{"num_hidden_layers": 15, "num_key_value_heads": 4, "rope_fraction": 1.0, "init_std_up": 0.0303, "init_mimetic": 0.5, "learning_rate": 0.0024, "lr_mult_down": 3.0, "warmup_steps": 0, "final_lr_fraction": 0.03}
Each number is 500 + 50 x the weight over its row's rms, rounded and kept within 0 to 999. Layers, rows and columns count from 0. Numbers have three digits each. The size before them is the row's rms in percent of the matrix's.

# down: layer 11 MLP down (transposed), 1024x256, rms 0.373, rows 917-969, columns 0-127
# up: layer 11 MLP up, 1024x256, rms 0.117, rows 918-969, columns 0-127
down917 100:456456544409496528505436451482409443479542487531467475516425465393472461531525421477533500493421468560534428476455435486526464533505573410447522553520529600510509469532546533525556549540481428512472467497548538518546503415546491539451516523491554563509614407462561518585490452580463596503452517525532454506495446545507528503470528515556487515426552480480535466544425552543459545570449
up918 106:550527470554448561501567486531547465576538402476563489462425493470489522499496488528595520491561537544474569459558427471520484565453449429582585432551477462505530520525534526528508461440480471490409574447426566628518571406559552552510540501493539468508478444611514538441481522618461435479525494485452498495494480547497539550528523467459549602435540439526507480529530458459439480551544
down918 105:559612548467549550552511574540599441446466421571517509455447462476506543391543541485613561453611475483500580390468527467500519552443500501479560481479519464442514550492587556409579477476572517528532482501513492482518545450492556506592430524540499460576597471463556420439557467562484514446427517471547545477439476439467476575535468508535465558468452540478512513491464563441356578469489
up919 103:506428460529496499499474473474500513510570522615557496516563409499477542560520513610532482438540425493552509508607466499526462542467644450555553497631511538525530549485437525474467463441451524566439533498552507512502463454547486493529559507497513469409431530594495458511472492494487508535509486488378505382477552489507455496533628514564497565523576595412467513529448438466434416491441
down919 105:583516457453478480498414503454483463459538440492402526509490545509556537558402492454518450523495523472485507467537518505555424611497507548560454481552592478551553542456498573404480507530487600500444570501522521530486538411503469516449464400593494557467448550468583536554533413537451495466513514482586567459518562512545591542590503505482515533429456534489533577532501535515476521414505
up920 104:577572546516501538486481527602507467517496547491507465535517536465439513542509552527536434509540550514489507515558473481464482482520534538471425399491438563625530366630443524484522499371475407408462513504564549461538497591523540473536514542507549508513509461568509513576524547476446528502518500615518484470473512492500473444497563348486619505518487541453573420530542521465421477507488
down920 101:458473432479376464489567489522466431468412520431501496501555546570490497521499543536432575490470598482453433448478500541516582404503497429523601501424431527527560459508558508510378418546470531472590545488449462565439485445502406460469467546477463497594484503498383456524502472562500583498531545425579456545543423511508579496518513477495497573469558423439478437594512614523532602502443
up921 098:487463528540552533493532512428508561500443471498598478487554522342476522494597418484523484496494541522618530540532398525568525514486453501473572568547534513496582586563397537534507433468533549535535428494457426553412542510530582505476474581507564563474449506551490531521503573505474486519480489473527429524469547466474524400579472470478539477568464524433458531508512395527509403500519
down921 092:588539506481522565434460488513492443509546479518477540512476479459536483516500467529420519397529455485559564470523529524513485432564495460526511516491505472549483547432484339507478463500450495476458497531461521448467495531396458533528450495558489455519485454488523549481458506540551434448543576527511632462544442562497521590508518547483561494455426560421547419440579541544459477519494
up922 105:438408467391435447456544495483527514477424489439442522470471480488546638598515551463446529591470502405469498408512486484479513509544467463493434492465576556534478421404503521534418503562513455516481522529515470499464486529552545498420448570522556518430489517501432532466483498423541491525484441513548538424430471538539535486569451504451454555531591583486450409598565476501491530509435
down922 103:582600549536538553566400564496491525510462471592540550499492430520479461462487534546551529492482480578489499588514528425456504505536515545468510513527527423441507453509498398441462536400553538487478500464432435501608470542522427478562402530549508504466504514477605594545538432504504476515483491422536457466539457495503480499489456512592508384469412482503535548370498549506555534478511
up923 107:543560475491528505567381476508488549571455474479456494575500615498456490498600430465473508452516492522515563595603490514539506489512500545434506554399467446508423457553468521587468513478512468571436501544491470538412512530551451520420483563449554494545568565517523433474428458541509457492540452449690523463627604512431524461487603527614429543515523421444529502534577517495485479529520
down923 121:464588523464567498473482426490492535600576470427499446573498503496402422513485482583441518458485579507425509412470460560486541543569532481457488529500534533541521600617567462705485546431558375504461528501488551444474500483478433510569564473474551487461557505582527516457577326436453526434464435434556515537524450478585577521551507563483548520444523444425445486522457472473512504513501
up924 099:501548512477582547476516398445444501435430494576499482546487546560565524484492394475467484529503473465514490426450532611445518529484480466482523467486522488552480470501591504612520531501541508544484499587477513417502456363496501420472475489458490444509492583436607480615484475588521394512537515464541506489597460616520473605489553466474441449505519392485575522459444508534466542413374
down924 101:504504519473478548418500572548543428492450570478462560547440489535506515476545504502419412576487515540459566450491474467577451572475391524563483486500496526504503430577488549491512498425480547456573424405538530493422526547453470502496480518558509398516462527545589552495443501559468409447422499495553427440517453493489495572455559465525461473505474481407501449610511641620538514520496
up925 091:555505476537540528547580509476471473457500621480558481465437535467530525424632516393526516509489509453479541572583493415474445432468534564590487532547479454527530680526493506492503465410470471354486463491501497538516505479501575578486452515494419459515410525593470562500438483519480498597467451425465514488573555527529523526559414519476550425518498499531491471485564511539464385563528
down925 091:476501449489412553441454563469502565555504551504479477513561448568525435440489435543552476444440432642584613450476497472588589591467434553533470433494430486481466481385514419511509474472457570477527538570556544491395465551475517483476478463537520535428504522444492541583495462589498501563468562456483451557505476456563517523495593483542501583529423487528502441447430466536549501391506
up926 114:488452462530509592532441471518423465529436537562510571563528511471456536522487509444489529505544502576486455523345488546436585547504499483514521547494581452549553517452508486455543420603582534503543558499533569466512573458531445498438492508463496562488540620478496516553513421445424580510561445484477508470498544568518452434535546427519498583452476469508482523515552453408467417403528
down926 106:496523435409473531546573484432539459498505565440389444491449512514399555497494447562492474542534456475458514469559541460526498463443550498463406511513398481489380582526524522398392523514465433474559418527580553478492566532488564575495493600507468515475566488501510492475491530495523510532429498455491572513494609406482552526540457530480499455467500439498498460536559559571479447509488
up927 083:417479359571505555411505475463534549480465503427480456587511515489487494437466568477478482495465597460454548539436550508503546480502453492477466486494484466544573600539498460508528559557556488501452518570479440559548454574504480564499564498470381534499425615477597515520552427493516473476503513451428472531522461538502507507436542506638569557520447403553476495431500356486511498417529
down927 083:506478403469545545582501427534525503458505520582648511494544521501407395496456510459512494538541424578576445478502492512527469520446467546493482486495553527459519496416466481554416440628523569502508603482559564510489513461490470465451537508392471493543492524502472514524488541426408487377464556582463435440479483483514400478489454496489500516599556528539478528474602615434558591606492
up928 091:530513423488527468535502471521447470490576424472449504462476475478469496463459520534529462580527542470522513482463431519508497585502495435479461506437535495505553449482584496579465477530555539453519482505537530468479500483528582518495457587561527532500548575520466572541504475534514432490458448532591520544566561453508516578449545518557407520467491497488502426441525484482390468519415
down928 091:507502433499594492454537457595515417553565459435509520445576532550514466536458480459532547517540478533493603453410457436376353507503435440528399503418472445474454554485518522601412640501503548484487557376489467427409500476574509489543455586512509572532575594529467508464454489505483487554421505437466521518536471471536540497483436451504487518409474494553473377503430484473528494548503
up929 108:538459525475501502542523409490574604484488432475430405514538520410485549547454531584623503436498501525530453517489487511534467444510551413541482479571571506487537522507512599424531492500445559513514577585486438412368395492497481466510539532480458452494511511495552515501449499488532521542406480487519488570514569406462494481554498627623509504461591508487495455397541449431438437473544
down929 109:486491530547515513482590596486463415512460509542606472447459581498532463465518616584460498591466560489492609507518553559554434632613448495555511512432485528476538520531464434503487540516535524508469382488460462527495484444385536465605470448510481500533434529551426465396520464530505524451469494405495508482494517462550537456540446518514471536470496387544488526530479483513489572548531
up930 097:566501474600504474548508560437442513462582451461489584607481481465558604533489564408584469411535515509391524495491498553497506554522532483436463567502460492515483543506579524529543506533464566433435508586527637401534500431563476462456535505576495547452493515507458498452502404546471489522574573551528493522520473611577483414550522504533521417486386448421544477442446404495519477395376
down930 092:490545511471525553568506547490566559494492503506482483439500612607492478442529455608536480423484495490445559505523534591481463479458525568511515471527481501552542551386519474619534452458571531495622539473413505460484536466505415550480480426588436486508532533466525430503470432535419518496380427561531461488470519544470483458494499422550564438504508525367430520436476551423504407550552
up931 105:479423464429520550650471489422528510537580494469457523562612541491563471513523479404553503549439583637376462404387467516428500470529489489555443504474473529540496612501614408524554506454529611497462484472510542478501486551453528430569393521527454477601521523479534464503513529597478487447434504482484470491533523412511480551562489476514504339502502455517480638505531495506482507558501
down931 102:499477485446404554431521578604481451495461497497495464511443502442448471488440487536565512520483455542551511497462508480510471552475427607471504466491534531458598407540422558571510485539492449470419582475510617558577536434520482485412387577454503487484421537357455534582524523508458510471539525530555471554482489565456519560506449505472423523526477641492506559457469529501479389505541
up932 096:549440426564465441545514407521477545438515426481534555473497498576547531457521470433580463519622495474492399432511534467423490409550523564522520535442495458445490524559504425478479441547547544418530539586339561488447487464540512547576459497493544461411580565556435535498415447516461462497575508540447434499522543497501498537521507530602529494559447482492463555409374532520489434588504
down932 100:599536565516565518591409572542405445494495453528467465531523597520511430499545493464477562505517479470499442405497453388457406452457552510486516540554541482469478536562594419514484538491495549517498534479464451509483480457461587467553445522516503510415509645450579502557553511576539498548495456514483448516555442465494459545435461546516528428476532541555491422403568350511555506531552
up933 092:489533499519604458536500517494468440488442521601498494489400509522623421546500444511460582452459478555527504469508440473442575577513585451568462499406416427609559522502496626473511499417509549513542606492482435536487484537453482510488539556541480521411513516548445468467544452505574572533534515557520467470526555455557566480538528415610489449571528410534555552514463524555502474454475
down933 092:496524445424555525605589535537569341467560431548506519440422481486560491498497496450401499509471429425537466481453586490492473536444408535426523455542560510567541460521501529504599407479475555556467581509554434519424471486553577522564577459372515544525387483535440461510664424452590513471549409522478534452524477613448511506470457505422471502523507511483536452517462493536542414489522
up934 104:554509517530485501461554524521465443472592426542450591544509497473590505455570441541569404520463499576447448471532568450473494537401531515498497556585560413595531500514500528490505563459472454634446489448512525449511349423510448512495484458452529465484495541503490494431500564482450519550505516434544555443538515542554470526520543564562491439498491565436605510612466433445452469604513
down934 105:531545523494519525569568491554532533395541462446539477524489499524424494344621535523396542502513466541453443560516449488587474534485496542509543531532522428474517537454503518475554483476413560417498503594533504600435522487475551520500420480519538474518486495528513558387517515427487438475544429581466372530443500505494557509514472463547529517484484566493463438456422498567522464553544
up935 103:552524455520540514468575482377524522558533509493516461450464524493505500518482548480525454491501504501416469471539510423475503498595524497476551416500458487509550515464562410499523459472408489554415596515556428526558517357533549384476543520436554440469470532519381498527478465464555475512546504494558473448529544472424398518595438425585486550549507358553554404464485468574531518494561
down935 105:492523581556559533469420450489562495524574479477504486436435473468544428540629574474454551473497527417491568453492501518488510496616465489476474453549607491526446542457542511541495522449458469586515554414447447473556495429455577456416526481514520436574445528516546509529439565562521510497389568482561442545543431551510438492458520510624551590468557498482529469399524477520438451486601
up936 090:561477550544526416539541493531433559453482471541566575459502486534469490476400517428614523505618487471430488501579475505576479562459509423489508469432526455527477475481421456491500535490528428528525521465507503420563502473450524529568553560516471458517388500462478509638532478504488436510473395456495574510439498508434429492542533467485529482498448547556489411545490518517537516468473
down936 085:459516485445516502593560523534524422455462557508559478527478453457553497527486477480450527515508594552477676487449562533539507518488482529477539408547505468515465539520486586450437467381619503487446532500470454513474510428552377525467590502438495502438513455531502439399519549596491528491533385493510474552536465470601560467500502474489500475484517492448468546477521448514536484459560
up937 097:443494520564553453558443489536475473567543420533486443536437412548490535533513472498523604546559490453501472426558516499500544480501509457484440527432479502557548537449531529449472488438511364535476590456584537507570559495418575514466492532547597517504542459388564531549467526449512481518469585430493478529454428513523520528521560475543537567447549570430490510398491486494402431484461
down937 105:557556427549511558473417476514472477520435428467525469530518478462497553576486504523465479473521489400573499504496409509466498454485481541553523460493428476495472527547476562356420521497566475333584472451390537579444586542499475491496448399435511512595591483467567527510505533609440542510463520498459511481511573524503590510545575586477549500572506462516516504598519525512552526496498
up938 104:489498464403561521555499556459569467557490498379498479572471428523523492538498465568511496514488481552436505510465500556517454416569533545508532515489493521464448539560479534482563544422441557568504391439439532532592380528486507446509642511530539455459538530465518493533469504522443412478515460522411505521470457448559449525536553550519519366524453487424519521535522440516417464454560
down938 103:527502516477479492532547500521437519496436488474435482563502502486638478444457446542484507425506466479499542466496545534459551498442478491535475565448494452534519644470505493522528527474590396470438554476574374526505513394536499541484449529434493525536591479531500435460482428493507510597505442527429429450537433501466444538533560540482558536531463508427577525521487497537581535496532
up939 099:554526561520483476475579461499475493487490449448496602589440496520524432533450520535463550473493477582356450455496590490545562554542487439464463455520490582585510445463514524505467448490546485477437433510480563595526524485525473578528507551373484454405546542501509538437470567492498518514515559485581602514406457494551551481481486514564416441560486486412472510573516563425507480468493
down939 106:555473476536439497504520539465497456452509468425557538475520479464471494442543527489517372445508481463528515462543470467557542463492458560560436506444508476553475526516481556594450546527532414507389541478533572538500555486529553541564513522483439445473512465587511510452468530519473493483483553475474502549612476501519531574502504487528470530368537508485475596375498490578593471408516
up940 102:511505538494516453481439460519510527500565531484408531547508572452440564492519536527486502490491485479519505449408452484515470532465431573516499590534432548530515558587564484544442532479533545558574435511509483533458425508510494476540496488448394559483520522515587512511531610550505499553543440491481423557494481605498538547524517531463504454537455542482560542515530523511481507380518
down940 098:471509515532561515498453556521601538539541536502495455454470553506591530514486469551484443446442486487489506514568597556414531537499549538479522452514408480461513514448480444636442579504429502535469487509506481529517458587417431469507502557483443476485546518400489535647493588443516594476557548598436531576500505487497500482498573579505518565553516585551522539468570451377589499419458
up941 086:453531517534486455614484566532478516576463483551502540464450464361522460578491465537446558523522494544488493543524532532554478423568459546556502589613443504405473550485508398546500571466502429523481517532518416561472405536473544418534537530551502480512523431456546498526599564435591496457486476528457516512508533463489487423514454502489477530524574495485451554496513462531429464517465
down941 080:485499595481526463415566530501504526503457450476533455545513425575472476513568495485504498490520511499561548445513448537428509593362479427503378391483493508523521516496611479479517482545514563527447585585472520495424471528534538510411520551488432539491405496441497485438510504473419468459481489441510497608504511559489492500444505534558429443497560537464550481536528502483543495538478
up942 108:523500518457507538538477454427434498534463526530529436557496516565637499543453495511486481469542512423536447536474477537434551517495489573540514510539480483460614457625485563492527558495463466550398549436508587498597537573481530467474500461458489451491538539530457441411514478433495498480420421516450456527511535516493513501460508547457460546414350525471574533568545547508588488492509
down942 115:576475478592558497403551541526460561505534509530460494457500572448471413514460492492511511567474542519465508403466428521487478549452442450447459483537460618548530564491530524404504487542525445443428357496499508551418507439480425500578543466513502410520511514495574475506547533470499514560459537425533524511461466484662482467524508590468474542435489412553415557514435557574502610452481
up943 110:514536476466504457462525510605461535521498495624484496471581449514484609522533556558505530422475500543406431476546470430577431467495509437583472487506467494488519485429546483470419469510569518482463414458568502410512528572512553508424545495456589530452432575426484531514531537534501429595514440482606393516534595539530453549510528410565490470517517427476468537591520509428435499562469
down943 130:514533469492457461498577541605526456500516492502486456525467562418430558565535532507534542526546531493566489544455497469462455558470544469524556485497561541600565436501560514538409506584576390510505470545487367451487486512560503503393485431435510461505469525448438648378492698502457522489478501462503470504511504590506445527504538474552471555535539478471487559485451541457481439479477
up944 100:667481418526489505454572466545517488492479457494406463510494450496428503622445506517568520557468473423543397485472507540578513560407507483635406417514494450574527531524521448474444476522565484503452456539469541421426595511505442412389534547424415437508433559466564452489567578458492508474542545538435494525502471488470587523503487525514434454442431494498508567502482546531520527497552
down944 108:490533555459517452466544556520494510567535477516482612499469445547507416479402435375462363491465508494458406434495434524476536466523530542597595469485519479524499528463444470368458541407465459439483476510479514521529539417512523533531513454491502532432562478601504491522518677593486551469504550486554546599397497454534517475545418506485539572627480444490528494557449432505432437543528
up945 103:517581438507463546511433468465450461548545525515424428446469482513508507588574577434515554525580512498531529574466581462539572450540511557540460478471466523459546443566530464454434451472482468518413485489573464498499478467476502454563512454540474532550467566514546413467506442560482468542467440578525404557532455396479447440505503484540525524495507536488534544489505456430545483494588
down945 095:529434540381555516530556475541546514574434606495457550577507523539489519488485478534565416505479517526602514425554445557471637643490462469549499563482497519489478476519438506521462559553559527424547446480534480547497493532567478461527467559394587427548428588480438552466514519445485494465452560524519527565442555439513441442512416427525492506483537471425447570435461545538401544525552
up946 107:504541433488479526428469486470615466540453468476491598518550605522551493529445473494621385502486466499565414440492477507470455494590483606479542405457500533454487440578496457525465466441460498466496519533487460533602486443444514531476488491448509534618518615535531476451496477545485476527515601592599418584528536551547437474548507429542525552549464401432525447423565427509518438543486
down946 113:438465504500475485520510550508429519459463461461475399518476468522484430467501442498487493554603475454537488471505512493603440439457612515513539499454500498463486522465500490636472566498513561564468501602429483499401527502532490512514546433385446511505531494528535450506626450558511618532507596462533469497521389456425590465527529511487558488581510393589518466445507462593558526510436
up947 102:536498470507543470484497539542487451530548560453519565538436503509499510484497488422522579512452567541512531529536513492468467497505526565479515492476536621514534543509479557472443494458483467357425445455536468510427494471548462416476518499447616449497567502479538561478534493527535537517536462528531521545529561468467458561507531535494539456437501491460426474493510483542480457512504
down947 099:528516514517488498585482538516504520531471549457493485483592486558566505510517578478618456498489523540512572454527456508445521436486499477484471521493494427489549557498507484447475498537404519594544600550473545476486480545450492514452449477472447552522418498576414479515483454468533468461471506516464494495461476540484482493576535528548443557476415455542491472494484483487603548538529
up948 097:578436423471461480501516525464415609498547502526542543527524523418569506498571468547459458512570532477481606471471422438431548548466585591466467386479438531504377536422569546538493477482486464499453574440482528529455447488523506476458495527551478578509613473555482464512525474557465520573524500552509457501494512446580576443400519456501496424483399550514556477431553534518517478494576
down948 102:536400523535450447563521594522550551494456509553655602563456473473478426541501502524534465439519412521499458567430462468473523475515456424562450508451465539519387482487536436717532534387466515612471430578528460529567466520521539460555435471516457449540468588525465470540579456426467477469573514499457549533566438549488525446514549572511521491589564430553490415543488523553490512557469
up949 112:521537476568520432528398537529463475440549446543535614509537549478459567553474482494524497479454532492434509535495421443441473468532536526497516565473461519393596466494507532493522485496554395541510498556467529498550471540516537620588599440525633530477508497470545528490588477552581494439492425547517489560508465454482508556532544486459520431572483510569643525472454412546526451531513
down949 110:477563508535520577558598474505486463588534471485545527516431496577441477470570454456572555512528370597535518515417505541439478410472442448612540514489488495499572387515474545349410475481495485566447569533484397472446437455495503492468420461410484519400543524466490484481517551531509507512539526597487502550501493426479527497524553488519454514443438517490525404456539531542559621499489
up950 096:469520501529462472517563561559544504487565510526493508539489475507596432442447542561515498450459419534539474425558541589517505487485542481481482474496455460584554478539526516474545489597484583488527474549497465446567477465424500501574659473520539456517562459566459526502481579491558477448461508528514486381414457404489403547519415435478461577528500525442567520442512367489492518449465
down950 103:545465538445539517506481402449439498494469464553475474486443495566453513553551442445483527569549486550548474544533438436555466511386438474432504465442512517571476532458413506416441545432489407582531509459480499583502457513455450467497481465477515572413429527583485496484491477560521501520482459513605479518556396540528485466568516503539478481515550563494428477564559491524511504467456
up951 095:550519561540444457465432539461490514543489503602499429534560455413580495512571474524547543480502478507500516494572472594534461489495502407575486521419504493501433553509467565477414427454474549560497478510495374476530558491567473469408566546483467480426510422475511585460495510564549494473522407584387433495519479526552455506540455569596430568467491538471462389460543478493505484529538
down951 103:484459480502637496542593451495470484504523429462520530452483581449512480481502498552486478547393503552420515469464421479526550455534517534573527564484508412471460516478499483547569503447494585378532501461472555503471572599475467477509440458476495547453557459496517463538541578528490459525509573442515582446442439442511580433489427462506497438452529463490529588472597498548508520491561
up952 117:491464464575478397504522455533621519513410616471495471481511400455456537487440543476440475393531497573498551452496495459434491463431507503509499485430450449504437534443435486418540531516477547490539537514542445514555459564506518602497494452528400478399429563511413520485449519515467529519490506461488547500552578537512440541551515464541394465470568526468494496454527484492493500434524
down952 113:461515502515394565539576493541503525425496489506546489508487515450552510552512550490536543472490565483532534453591429497433507566518514432460473576406522558545527488496536535453586522570516491482546489508453479531556560495464521526497537588511487505531421488465464510555547470522399537524545435578425515464467472513550525484526430412335483547458482515462545563461418507454487519513409
up953 107:595547524424488484408512518461561433549535532394474522502670512577495543457488443542456543473464441548518460523458479468517522581509515488486415483429536488481606541518519526510563587477565536418502526536466491472459539427547522456443457457420525486486532616429553537572573444541532456465561565590464486495533505531511462346465531489573481502506599541471528547510503480524530512452489
down953 101:534560548471543496427530571568501447447420474434597492482438584515473444450555439482508565561373511497472524450453524476503547414518635561532468448502447445591526540555492517478512442542470536428513466454527499487559585414437452472466501565517449557467514504519512550567473384500422421560482477524588529481430490481553513493539555524490446516568511495545499541459460595496460506492595
up954 098:545476500440575531565557487529495557439371374480481452494573522582533475463464447562468451530492498548456515524507456399582508598391491499488481411515435506461486461528428478480584464493485467490511594502497536452497455510486538497506445474423572505491441563624483443450473387473494503431498488576521514542519567492454496546520560506502514449571558566446538451390544386495399499521436
down954 105:404531476511486624373460559541548525482436544445517571552470456436458510527518588481480396498520478487469477404512529493491465417592520447412506637457528497514482506501597528535504439571526450442536529548519458497599472499510543624480523477490453463565485514522508533504456608546529455466573554543534550442523429446448529464461530441513469491497422509486551503548471535489528566445541
up955 103:486567523461490481525450517493441576533546553464542445510497491477551539521533389552629589452535524507461479604454444512530452514532435483506476461504546523506476674608581579472512384496506483454567512568529536611455556451498552452511580555526487487518463447534484542541489522519499459414549446561519498435456438513468481444522505476552512443515496473485505465498464440504520543472575
down955 103:441592543469449480505478535468549549433570452394539419559494405513499502501536434548417517542510546469441489462490530561475513473512544564413486447518498486467496473494435481585523473489591573531489554489565483473504548484547462445533519563484377556517500530488615503457464551448565541557630460434500467466470493496357421512548452492456517422392510448600545490558588505514503536498576
up956 102:462469499439497483582442566526428503510578673476621491549506539469475538478505481550494441404488545479517546508560544532560520468510419542512417543482547488464469564445485511519497512533530553550514562439460493558507500492579489519572539510534533483530499616503375512434563565496516474514449472499496472519503474506504485409619590484511430465477490429456452413540493443481502501469597
down956 099:574517515457612547529390452539587533530629466427444443390567434558521500516551484523492483446511531467514350567539455600495477462484519512520482520564492486509478562468454437568483522449460467491421507490456491474319544542512538553555518491482494521480498518404550586613534553493428545458523406481460500478580548483512613462559520415454508467544547456514471513486482580487502494516513
up957 092:531499450522424573439450557511477536481529530563506449462507460569520490449498590479537582406482472567510551558445557510497445584619519513508438486491476500515447507485495505472507479447537529429396566513435533449499575530541561544463487509549542489428477539428527560458502472536561434583491538520542507366475510542498514439523448558514470485547451510504493437466453507556617551505513
down957 098:478537497527477488533519509447487480444553510503525542425488496508567568520479476588441418488497403461513506417562458449586451517386535472462488454447504462391513514517432465432473570452507558592564491583484394478474560565486549603404574574444542452452432501515519463479527518410531477482592580478531448453508511606543424472490495451523453493520577501536435528502524547436508514443526
up958 104:498427503471462523500503477487528491520459439525516544545544526507504462535435460556569548532500467507479516482434450459470541544522465498380399420559440440469447542526455488448485444469593484483369486486540450533476575510570547524404514539419500529572497506479514556448465518435543569550422546469510485476426562553446444476415492486516529498499491527473662493443502536492485559517558
down958 098:531572454427499556489485470513446505574493525526477412524517482522554454387462486456473447534629533548441523524446529475446424485545521583572540537555563467520553495439504492377449569500423457390497429512503391434470453587532471536513547529453501417470516407405495589527564536474516502539514502541493568514499548604457434489533563464506487504413566488539479527518545524548479491444467
up959 107:570529499462490562512607554463449481487387487491478517504584525588515503427450443466412422490437479595547428361506489528490465408428454448617573486474481473449520484541490420383369480533538488540489608444473525476501525474457400408496463475528560472448596492525587464499516498567446485478443497488485583590654517522540436495523516536566570511456454505527493538517501523542565586519507
down959 107:515515475505471452494461459466466526443436565549506607559472460544535439455488490550473532565531533553445480451473562460535538458507618390513501527488500519476508545526458466414521504460421544438526591529550508527422483503470380497559454599491556603488535403506594543462432529533511629454461491401487485474528439408474506523475575540487527449431393416421484500563530478625490410361516
up960 104:473487454503480534487507494477580505519424553595410547589556460489480565459487512478448512537510458530468525456454489454534530400515449499463561476515506570467520464499515488478482562530468551416587391419547419538472516480551483426417452563462435488504584509509569502562456522503481539502387525530504553546483532543498501564540531580525548520521489481491505492438406634442419462384490
down960 109:454504400472511426429433487518541459576512423550457493485535516584528508521512433476506578534472499505490429491566450537539501524476482450508489491497557487418494519504491530517522421517532506559451459541506457521516448470543496532507455428441462439476492487504520400515544496337639464433514436453426549439511466487491478513556531556579463502635519523595457475472494437601512537659474
up961 122:522428438511535502492538516462494529389523534462499463439489441454447528473460450474520525449422468575538474547516486572528437554495519579569526557572427459450494539535501487483543410571523473457532469447510557635517455544493488477479455476556518518330551607566628540547534516452493497520500442483490531511459592571453524514582556477529521522505471446502472444562508541466454489540485
down961 116:535509547434546515585471503574504537549445536534461408544547553518513482430482551517493476458555509527473510606461491451498483473496521498446471595469452467400532500516499507537552585447539462515493503525496390453506477552513530455505500494505485517464469465487531473481500436500440636452443496441458408547546562522421491531384536528468546439571471453456544604470458516520489481441523
up962 098:471435587473461480500454488507407463499523597432512547524462600471549516575410516537497640563607474475374507495484547618490495525505529507435484434481493533455488437485562495491572517543412509472524490451463472503485562541542538514463464591448532481553487541497541540383438458533490486498488493481523496535477543538511556549502613465500506534460451527463432495566629540506542551458441
down962 089:500442446648508564518551577571572432490580506536516464486534431523543507501599458479433422486476563536545465498487417488522391472474492507452445589520437499397642576548405544398458449499534464550496520541521508501511453498499485578517549584531463534461526482536490448562406523437465518484500444546510461471436478489475387485499516592508539476576482460480593501490461504558502571496455
up963 103:476451483530507444501473490462507551558428508524539467448537548466478515435437553456471503480479472595462498606503450613525411458512663534489554443579464507521508497485511516463459460528469503375500390463503549444445449489552477520430527454560309470494457563469483492564551449581473473490535520504475469429486538467563378421518502501472442420482501524492537462582494525477568584543464
down963 098:549493564414518535529538510489489411619556497467547436468548476559565471541507447484436545544532492569484496486493426460543528455536466498520473476467548437463441557527519401514537559504466543452587516485487478485577483449491492516428488550464461485510399494584461530424530580491580484443500461384559544579478458524592525628583518570500494555516528521417578441465471468479406444584539
up964 097:600497488581458447475569419585495557469488501481524410524493401431523568536469418438544534581479529475605499613555462507488492495445521462508544598499536524567472430508477584503451503490573539473543455452481460515520478496533495511409484436400544573488508472480425493547549477558503454511480604526610473519538501414489442501529512486492471517524438451452644466502577469525498440554564
down964 099:495481528513536494501492491502548492482531486520597530506511530520510502550562496509396535485456502459549502503488516459516473505495605493511600465443522511480473594432597485439510389460483443472570450541595486507509450525375572561525570367556456566528476518546532399456520583512633517532524494621497573444495498448521544465477502483486495506519568515568446535505497515448441452457508
up965 104:571547481586520598475463515455559484468512567446564543526590532516437596575457473617543541507474468470494482567539501455586635489446505487430559472474485523425470466445524428493623484610435460523558431584423551502477456570516485424457591491528604407515426533553495489454509497453534444555511466562550556473554511482476439491522579492436453515492513392477530526514433512528526488455502
down965 114:527430504637451481527452550496518489510461449509495513473506450485457481406518461497594548478500432481470469489515467434512525509511484464581476545508553521564466433542359488469459551530496391574501520526500507469554438556574428460492459502582559575523525482509582465511519528477494516568496518412485559482515471572476488472515472449512497506506428468496479381532509548571558497503468
up966 103:604563479591456543507460538516582472530455502551551636427522501513462460606515514509544504505496504443471588495438540578494489499486424575428568455611555424547475564508513511413554468580467454482416542495402625510490474524476558469373487514511475494565439519550485463532473513501444545523482434478492446545505547604618520436543520484483501503550554547481492412531460492520428506584517
down966 100:437511409511454513483586452491461510437518547455496509557496496477580468448463450475476472540604538532553454363478488553532559481469581518527428520562444498553571447505508557496539505449574485460475530478485499518517661621393472550604510545488462534394523505486477521440531428480578514514491492552609531517497442442452594447424463461480479491443491508439579433491535460443497517544474
up967 101:438442471416452475396421410457560494441538488503475438497499454447429496493619540563459465449488439443577573489550421449532526578422489537582589580491478567492512445498442510431563565553397431474526489469568576498439526467531492594428491422474525600460558457508520548539474588489443524582529479488501471559570469538518499457607521541506559520518469561479476455399454533492501530531595
down967 100:578477497540603437555531502482588537532479512475559567441578504509558441550481508467422439527531464490546435605486493579342408452499499506525535505457527461440496533429535526434450576559584454599543529628513513572431446513527495493507437521502516442412529548451508525469490525487435438459605521447469579443460570414490553428468561529501465523497471516560471471448542472533540558439414
up968 115:417417483483556425545493566539505451518475481478638552501641496453552483567500514504512535550630530534492510550530531473479512512419391487558467493558442434425620439469514433535468542484539507547501476560493449440606465488515575441531523425527568504389485559508492477475545504540494505518527455519556502506519540529602565448488564554432452483407558566494488477463520488503423535520528
down968 117:515584492510547579416616456483534451531450516508443531523535516593513528603454574534561511532481440466470487453509461459577432421447643405445514388463590476565429496456494529593539512538565513555434546489500452548463505515481571436561527566435430546417417521504496421418472531483511525466556431525521451508501408508480492570500549455533550547573590339550546450564453514487507511504508
up969 107:499461539424442483459499502478472535626518454572610502432544447489453546500427465550478515456527526554383446453500511439499487516506516529531511488393516498489505574497584394444490483518506466460543514598494475449464492527543445537479444434521489472553587485452454559496401549443450499490521516566560458491454467519568531479488585506501473471502529526475597440467535517521480556500448
down969 103:480591435470490582497489581501546532584518500452474532595502480525517553466463461550554554432559482533467594536472423566513509431469473532561494499550490601569513492486526607494530439496544535440502523484480616432499529532431528401503532412527521495449554341466542417538462490491499493515523434485505460512486508568647461489438459570447521491454391485457555521534486492564521511412519